From a checkpoint of a small transformer trained on Wikipedia: no position embeddings.
Each number is 500 + 25 x the weight over the matrix's rms, rounded and kept within 0 to 999. Layers, rows and columns count from 0. Numbers have three digits each.

# layer 5 attention query, 768x768, rms 0.115, rows 0-33, columns 192-287
465511472538503457523468495538492452525505489516505472535519483513536504511532468469519506556506496518536467482504504500529489493475462516500516518476510482511506493486469494531496498508513516462475524441477491494465524516528508533501472478527518501515552558535506514489510534520486470482
473537529512476491522508503498497516523504457507501511473505540498494510459470518490534497472489454483498507492489496439461514525525508522446537474518496525532518512476490476521529485504496512509487486512509478483524528521493496512549460478462513530505493515472544511498502492532480438499
474476475521504502474509504501478487562533458504505462483513492482487518480462480536509490543503475524444475477447522493571477494519489503522486534501527506495458524574472509504487520480514484508493547487477506506491480512511533494535541485518463511516489483512538494494485523488507525549
487495533525495515519540502465518505423530506495528479513479450483514516500516505477518506519424519522514514445532550490524480482547490439524481538495506515493475497455519478528499467563506500512536505482507524442466521478493515488551482535489552471498496509525488466496481494528541503509
524478482472418510490533490503486510487511496513521482523526497458475528534500524541491499525458529493541469512443484546475455470499497504480499539549500508488529523537475540465464558493492519496475525516453496497502508504511500496478511534506525453475520466517479507514483504509497511527
481515489477485487524526545476552531490510537529492484554533522528461505464471483519518514497502522493495523524503500506472496508487495468503494573522474508530483509432483491530517494491534514540512433517502493483431460574481516455482512529513514484510502497472504491489473499480539482489
555484482530563454543480525491505491476507480503480499512541438502524476452501487508450491513508500503476506494498536532490498511502576487508462488511479488475501546501502549515490478525496496442499514522502493456516557547482475537479500545494518480494534524432503477513497477494494495449
536474522519527494504523505549497487545517496507452472433521504480525524486532476492549559475490564506512493493525523499489505465508504515491507477518505492501491527498483553513485477500466461497531512495473555520498504502483463510423496472498493468465514516500486495481499524518463538567
470485472536504475494464526479481508490506496488504504529490493465500499489448483476501510513502522508504509549478467432524545504514489466498527537533492513458498474457514509522528466519482539531517534541496540551524479505478488523505485512544537515481449484493465505530489506433542505503
522505470476500477487475519492523463547559495514488502450545527515506503506465474495470548498489493499502484477500463521514540511509554508532516432514499501486435499482503487492473525492513542526514512507479519502473500480523484462479493470471480526473503487463499511516453533515509531508
520501467505499455491488505514441467488566502500480506550494519493505480509525529466475493523493481518513481518479483524507506529483515472500535532505471475492498483466482500526468478455495498519497504524517520490531501474505499520494492465531488488503410470519500509587501493446553502445
519436540513526463498519528471536544483526537470499493531489476518478486472529495500531490487443464486491543517489516512517552443504490470505516528499481484474521502479482518501504444488488504511509519503501478502493537500514537468497574455513496526447485463481506483476449488508531481538
462491499546532496532532525469461522469507455491521464522510445554523494476563492469507504487477479505467517468516536494513455490510474540520558480480507483503504516477503482511509496472525488476502521466526508499518479503534491487511507478473505516483446502489447469478518509483529473526
524534500502517534446502506480522504530519480522485525500522493493490490529486497498508509491504494524475502482455512482542512481514493496499498509495482486493495479504500514544515537462524516511509484525523494488470525487537467494574510434478500521511504458512426528464512466521525524486
480548517501538539557511517520491516473514493499509512485490519484469501475518510491472493475515526476514477513490468530501477466471470456549530514525542476539531466509496502500473475462524466513482491506532497504452500524485513511512435491483489531495479499516509504494499493513537530504
463521489549486481464477550497499534489507463529533507502490479494495505455495523475504509459539512532478509462481495509516512521514477490517482507497503512454494545524473463493506538522507509497488534475490472469508508526512478503465489518514522495522514509480509498477519498491512507521
542509487523547505491529520474507488531525491526494482522512473500493470496461477502476520517508548521465472499464478496508537524491498496499447512471487501483520515514497529504503521490480515477516507502512511494457490518537492494502524512450519513485503469481498485525517513506527523506
511469535520503509481438468527541533504483453504508508493527507470540546551489528477465473462524521456505528528507474466543420482481513514470528523489523501457504524501455502475499496484522509483526486453470471441493465514456543517474465508539459509501516420533517506525523441448523494530
503499508544451457440487461523513469522494499494454495497482463529509495462520545500510490499528500471488493482494529474467518515522501527491499554499549511492454484455510476499486487489465509525471497459545524520519501494472515499478495456510459492506532522499430481492473512464489444483
518516521532460482503468521484531514493476475460536532517506523527488517508526507499518456527521508510484531520468478564527491497513503496493485468511452489470491525503466501503507487516556494530507520494505539542530490468480470474510504480484490481500425493529478474481504489531501476517
504481495457511490510506476498503459531490496481478518526521463500547525467500514548494546490469494469500451501565507505486435503461457479505473450513461496493566444521497490489491505508486508513544480474517500467531516492514480487508512498495562513496503478493496506501518496492458467528
464497489518525562502474549472528515482484467512499522527523491491493467527474503486470497511492515560509497496489531525504465487491546519523481524524504516552530464467503462547507510521485530492495534487515502479507518484476511463528491543526500524479524526498519483504486504520518544523
484508497492499497489536472514429529503515489462489509497516506500456514503491524531512544481501465483506548482495518513493486521497498513553511468493540457497538487500542501465516511529474502488497497499523519489494525495527541481538485502523494506523477495481513484528516482456471483467
513516447501531478491578491541523483518462489514516500530496510499503542442537520511494479527518490513497494493524465513456546485520536496504501506490500514539507493488500488496500481508505510496483537492513503538513505522477495450485538481447487496483510523516451487527480491510530523459
508525443536510444471480534485444543481576541506488516552503502509475478512510484490504484479534537507541506495479472519500495507515470506500497489478487476486479518482528501499511504513478502494461495504533526513510514468469520504509478426501494501524500525483476534490474473514519487511
456518476507534482476507507546529506516482521483465498522493525517509515512442507467523477475543518483527482544510469475505524500448461499525499532555469491502515533533499497516497490543515546511496494461468556470502492471533500506479497492497528529500533489453465509509490503488499497500
530544546508557533500498461523501497487472515545481487468504500522531454485472520481506481513479500469504546502523508495522499523455541478491470512499435534472465518494514479480486473543471530488488455525509506513515516498565477501510468520490512501516524495486500512503523515505520553481
509495466495511499521481541513485501496518519514476501476519486481492521493480555579506481453498508503437496486474463499501498511523497506510512515544448511503509487491476518514466495480460476488491478483501455504492495499527491471469523546524473473537496485517472547473464496484544519537
497531513499493496482496480536499510493460492555485450497504531444467521493454518521501462480513489541495511513542531460499528511508455509515490486529466499484511486502462469523577506512497496526487503500497523498474481515502490543484490515481504516524535494481500494503510526536509505495
489443525471528465532484519471473543492513489503512534507479450512491463500476529480504480523509489503510530484557524497492525498484526506478474518497504487549495453479493471520475508480464491512507509492486456471462539503486497526474485454434511530499528492541489499483518493515472529461
496525485499479504484490475484506513487505507524531507506497499507496525492536525466512476477502486504517520438512519443492487488472494465544497501468533539514505488478557492527475470497510457521506490498505512454491538466513499497512499509472480490518469510545502531501509510472532494487
501528454501483503518463505514540513536518550488476507454537530543473480520490470536476494534492514533462498485500504474510526488494519442488505468521566521519499488502478491490529450515511524515517500517446508525458474504481504498527461446522520528467494530509485485516529491529530501527
447499515515510505485476492484510515511510479531444511523530511513489471497541462545460529462488534505503448483495535474491474500488472510481496501463513537448493510462480494512452539488509489508459521505522529435475462519482495483472511473510457517487495483484495538493473467504504490485
510516464562488478497516490484532490561511488475475505523484514486500543497476469505514526502494459520503519514479532494496514489529485465552467453537497519509520528471477536525528545448516495557486505474521538513475497462543518500518470474488482538526476486482536492505509525490509523534
# layer 5 attention key, 768x768, rms 0.114, rows 0-33, columns 192-287
496496513512500515514469490530497525522460496461533527509520516438489480473516490535463489484486493513474518494512475479483508471506466506489489449488508486479462492478502498483518499527458517522514497562487509471489485530541464491484517530522476506523448490481507479459493496489533515499
487517483487496488489496460500494535502487491593503509526494527501494477481492518534474503503552503523507469527505518513487503462462480478531488470497482462473473493471514483489478484469500506503494525502522494514465518504483500517507493494510517490475496483489515530513469495467477512544
507542544476508531499520489464491506512476506541492486525496471510489518520557537478480511440523502453554506497493471519460516539488528458432518479502477504487499511465492496506475458495510498525480535511475466514489457472502478493501485458498495499486534484515486523470470470510472484525
502512487529452478508500536538498492530459492485454492528541472484481504502488496523502503507488548467492464483414544505471494492503524483498513442545514501493520487520482508469507482468507500481492513527483467516541463476512493528507491471466486529518504547493568467533531514546494513474
467455510473487509528529568495476527505507496498476529539471533529496465485508474489499502509488522489472477553521520503519479490510484499462509525496531552482514452530513477520482507477474462503472482480553539486530528497524523556526528468509509489448507523473460516485528491525515480495
549511474438464482495488526512502524499502484459465486510511467501525526547509531428520469525507474500544484516477534465540464494543517501506508461501473525482472459460514504541490444527523531534476514525519518502533515517517507501493524525493524463493511519498495503522524450504468459517
428517521501437523505463471543459511492488505493518538480447546516489488519517487504529518514503526518493474505487453488517495555519482524518493482526505491462486508500469531513525472478504542491487556502551482464526462437531529495500535462505537499519504494535498528492490482491531509480
547525503521471505509446530514482536513460486469468571553481539510542472500500510490475484494553499507513479491541520537556519546498508485524526499482533500451536457522447521488481530494486535487474532534525471490521508509472490496495478504496537514497495471517487478526540470498525484474
534490518477471461534502494476509517543486523522521483517516495520510520513514493500516494534507522500487505504510499511518495513485536500522470495518523501503463530519503540537502482494483505499467475504499495489462496542528491505484509532469505456524504508505502520502471505480521533523
480535513478502506518516438523477478482510504525532521558496493484524490517484522501512458521524471528504470512539499543504500459523485519540521486498480435476512483471489516465541475483511473523481501517525505495507532490475465517470492486511487476453521525495512492470530525541470499468
481518519470469486501489465496516533467498512452512515452535478532518487504507517504524505489511469463521449514560494468502523556507491503487499479494523531504493510503470480487524521547549503540479512469508502480466478503498469514506526499527520506518508465499478519500508458461499531521
459538467499504513522483480491507507505479528545500473503533498488482484540490549508448516522543510497529511464534451504500476517480496516484489509497479509511485519502484496501473549473491503532459484498506504523507485508521468516451473503514491523490550542494516511522538490511467515514
490474519498490519511477487536467531506510531492492462505475517450519547542518501509536487435531489481480503553486412490500509528465489526508474481508514510504514497497509519494492476519525545544509492507527501518481504442478495512464522519516493515520531510503504531503458527499510510525
513517496453488452518517521520481491455487499522509529495494562522517480491458556493498518556481523483529499548490489484496507544484478524483507513503503477524504526490497521514462497522519482519476553488484494508507485497511526534478511522512513463452475517478493484553477509495486500546
499506510527478462501503542529533474527481488557527497496496516512538510475507481521521479513544519509491501474501491510498548527504536524487506512464455450481484479515474504491515509487430495498525496498503445504508478508506534533513499496495493551490483499493506501507522516478467485444
546481498481470492516515499456469516493489474449504474491507496504517487482487474494500529486517513488461525496487481497453510472500516470515471433498516502519505485475522502473549499468529490488497511482519479514505502473458539525487502514478471483490488476510460533516566445506474491487
515447453472466507495498474509478493496497537469491507481480587487485548540477508519478460499496518499560498548485505508512474467491505485503521537535536518509467484535498489485497501512499440514498474464497523551561499469482493520483516500548499505538488502511518490495470513520514508510
490498501490512466533500505475519521473479519508540501475455500492469485490540501487527543541485481540522479532520456508502514486507522477486527511496479507513509444511494536450476508484544492484469452496492501498542522485533537515548491446505530453477499516440421517476448498546497525509
514482493436490561538506541472506478476499495518515513496517531498481497503512510534487486508514454540507487490480490456532503488484468492523519519533489555481535475518499491521502477515487444463536530505473457481464524502487474504498505500501479511479486521508559511499543523472545533520
488487476450552521507532462515487497484469526498481528480464501530525488493516498506490509509482465479516488521522491477513500510511520497518496518454500499553499493455515497475466540438514508493466497504504515497471560523528526535498502511496499499476497504470524494478508526466549531513
504519501523465516497474506449474477499501529490526559473473547514534493539491474509465465493495517482534532498516525470509552560499506501508533542496497518536475523458503505534488499500517500496492501497456516558477481496461535522543512469517446512440509471486534485532500474511492540476
491522505487481513510499479528550485484452503478541491511497511488449500500482498502551562524457503513524516465446497485522522483468456481477493467511477523515468515477536478501565499475527469502530482502501544494474504518510459511515456503478524454534509462517499509498531495486479493499
507459441499543476499520459484491490513486477569530523510485475518548477507485487499504455518517502490520488468499465528522530491525520480467512522529508500435536488472491519479500529501525499453529487490514479492508512508447501513482482483517508503542530497512504505461508521547528504503
509503526545489516454476505483456480479526516554503467522505509462530530518478515502539519501460533569487504490509516509507498465498500519524495532517543487522484454493455558512483510506498483501533506510435492479529445506469509498450503512497488513494514513518506517457464491474512503493
486505518498455502505498466468525483515513476457497495492490502509514529500522530506503495489517486529509500510476509492508511530492533478501465494498472553538477470530486502506516470515508505512517531530509504534466517500515482499481495531496523521505506461551513486502500523496474516491
486526502539491504525522478460506503462519494528474541513518486472458497486519512469435534505496506496515516471523509493559532457500527484470500490531519558528501493532519506457490494482480462508521489528493491522525510498523459526487483496532474466477508534506499506512497460488513534488
553502471492555478502482474476499475527470489490501528483511503503481514479511444505436539497542520558519507451454514515497509486503496520527542521491506476508510496496471546533542492466483529518477548452506500514505502473498518477508491494535484508497525516546488490513494504567508477507
494492518499488454494543490546517502491491483515490469512500479488503516491484509451503511479489518497521517499513517471526524488486478513467494528462503448492496503539514464517494474472529514485519486466499520501504502505484526538475519482522493512492499502507512479488485463492485506475
476466556564525502475497516488509502532494491502512548472489468552503483529510521489489493472498511511512508477488477490540500471479507499512522508520489511470464520508503507491481486518479516495545510450496463511501533501479512514522473503492481485461472489492512490491531477478538522485
531517491524498514491510494534492509489510514511484476524526536513490516500499529481506461531458478500472529508493491515474480513482472493512512478454486470504459497547501451490521508522474524535511483544501530549500497505497515491497499501490527472532494515455476481475495495501533485493
511543486486518518457534536518516496530522464516492481501530484523497488496515505493511501505536521498481513487485482494487509479484479556520483561514472508494488497471436502530503461484528481480446467469502485517477476489479522478472500518503502467514513514520518544480497485504480487528
478519533470536436500499514452500493511493512505513505524489493463511489499537514507506516464508502472517501499556478530487454517436481499514495485510548490516503486481515489506473518520505476500562504486530477479505499479495498524499535497490483519541521437517461544460464470478451498499
494525459488484509519486534507474494466548520500522483496528485517496477462517484499506530502527507495493467481456492510530499492514505501536563472498501521512493492527481477485515511539461492491504521488486516506508551475507482523492505521495494495484479491495506444514472503520502497485
497492552494510489475501507511495467510492523523488496510526496475511479495493540484498471467465512490513493494500519495498515535465529540476515544464500478431517476533546496476468450497525485479508493470480495502513474558507501543464519478458507470486514476506508496476527489497439428516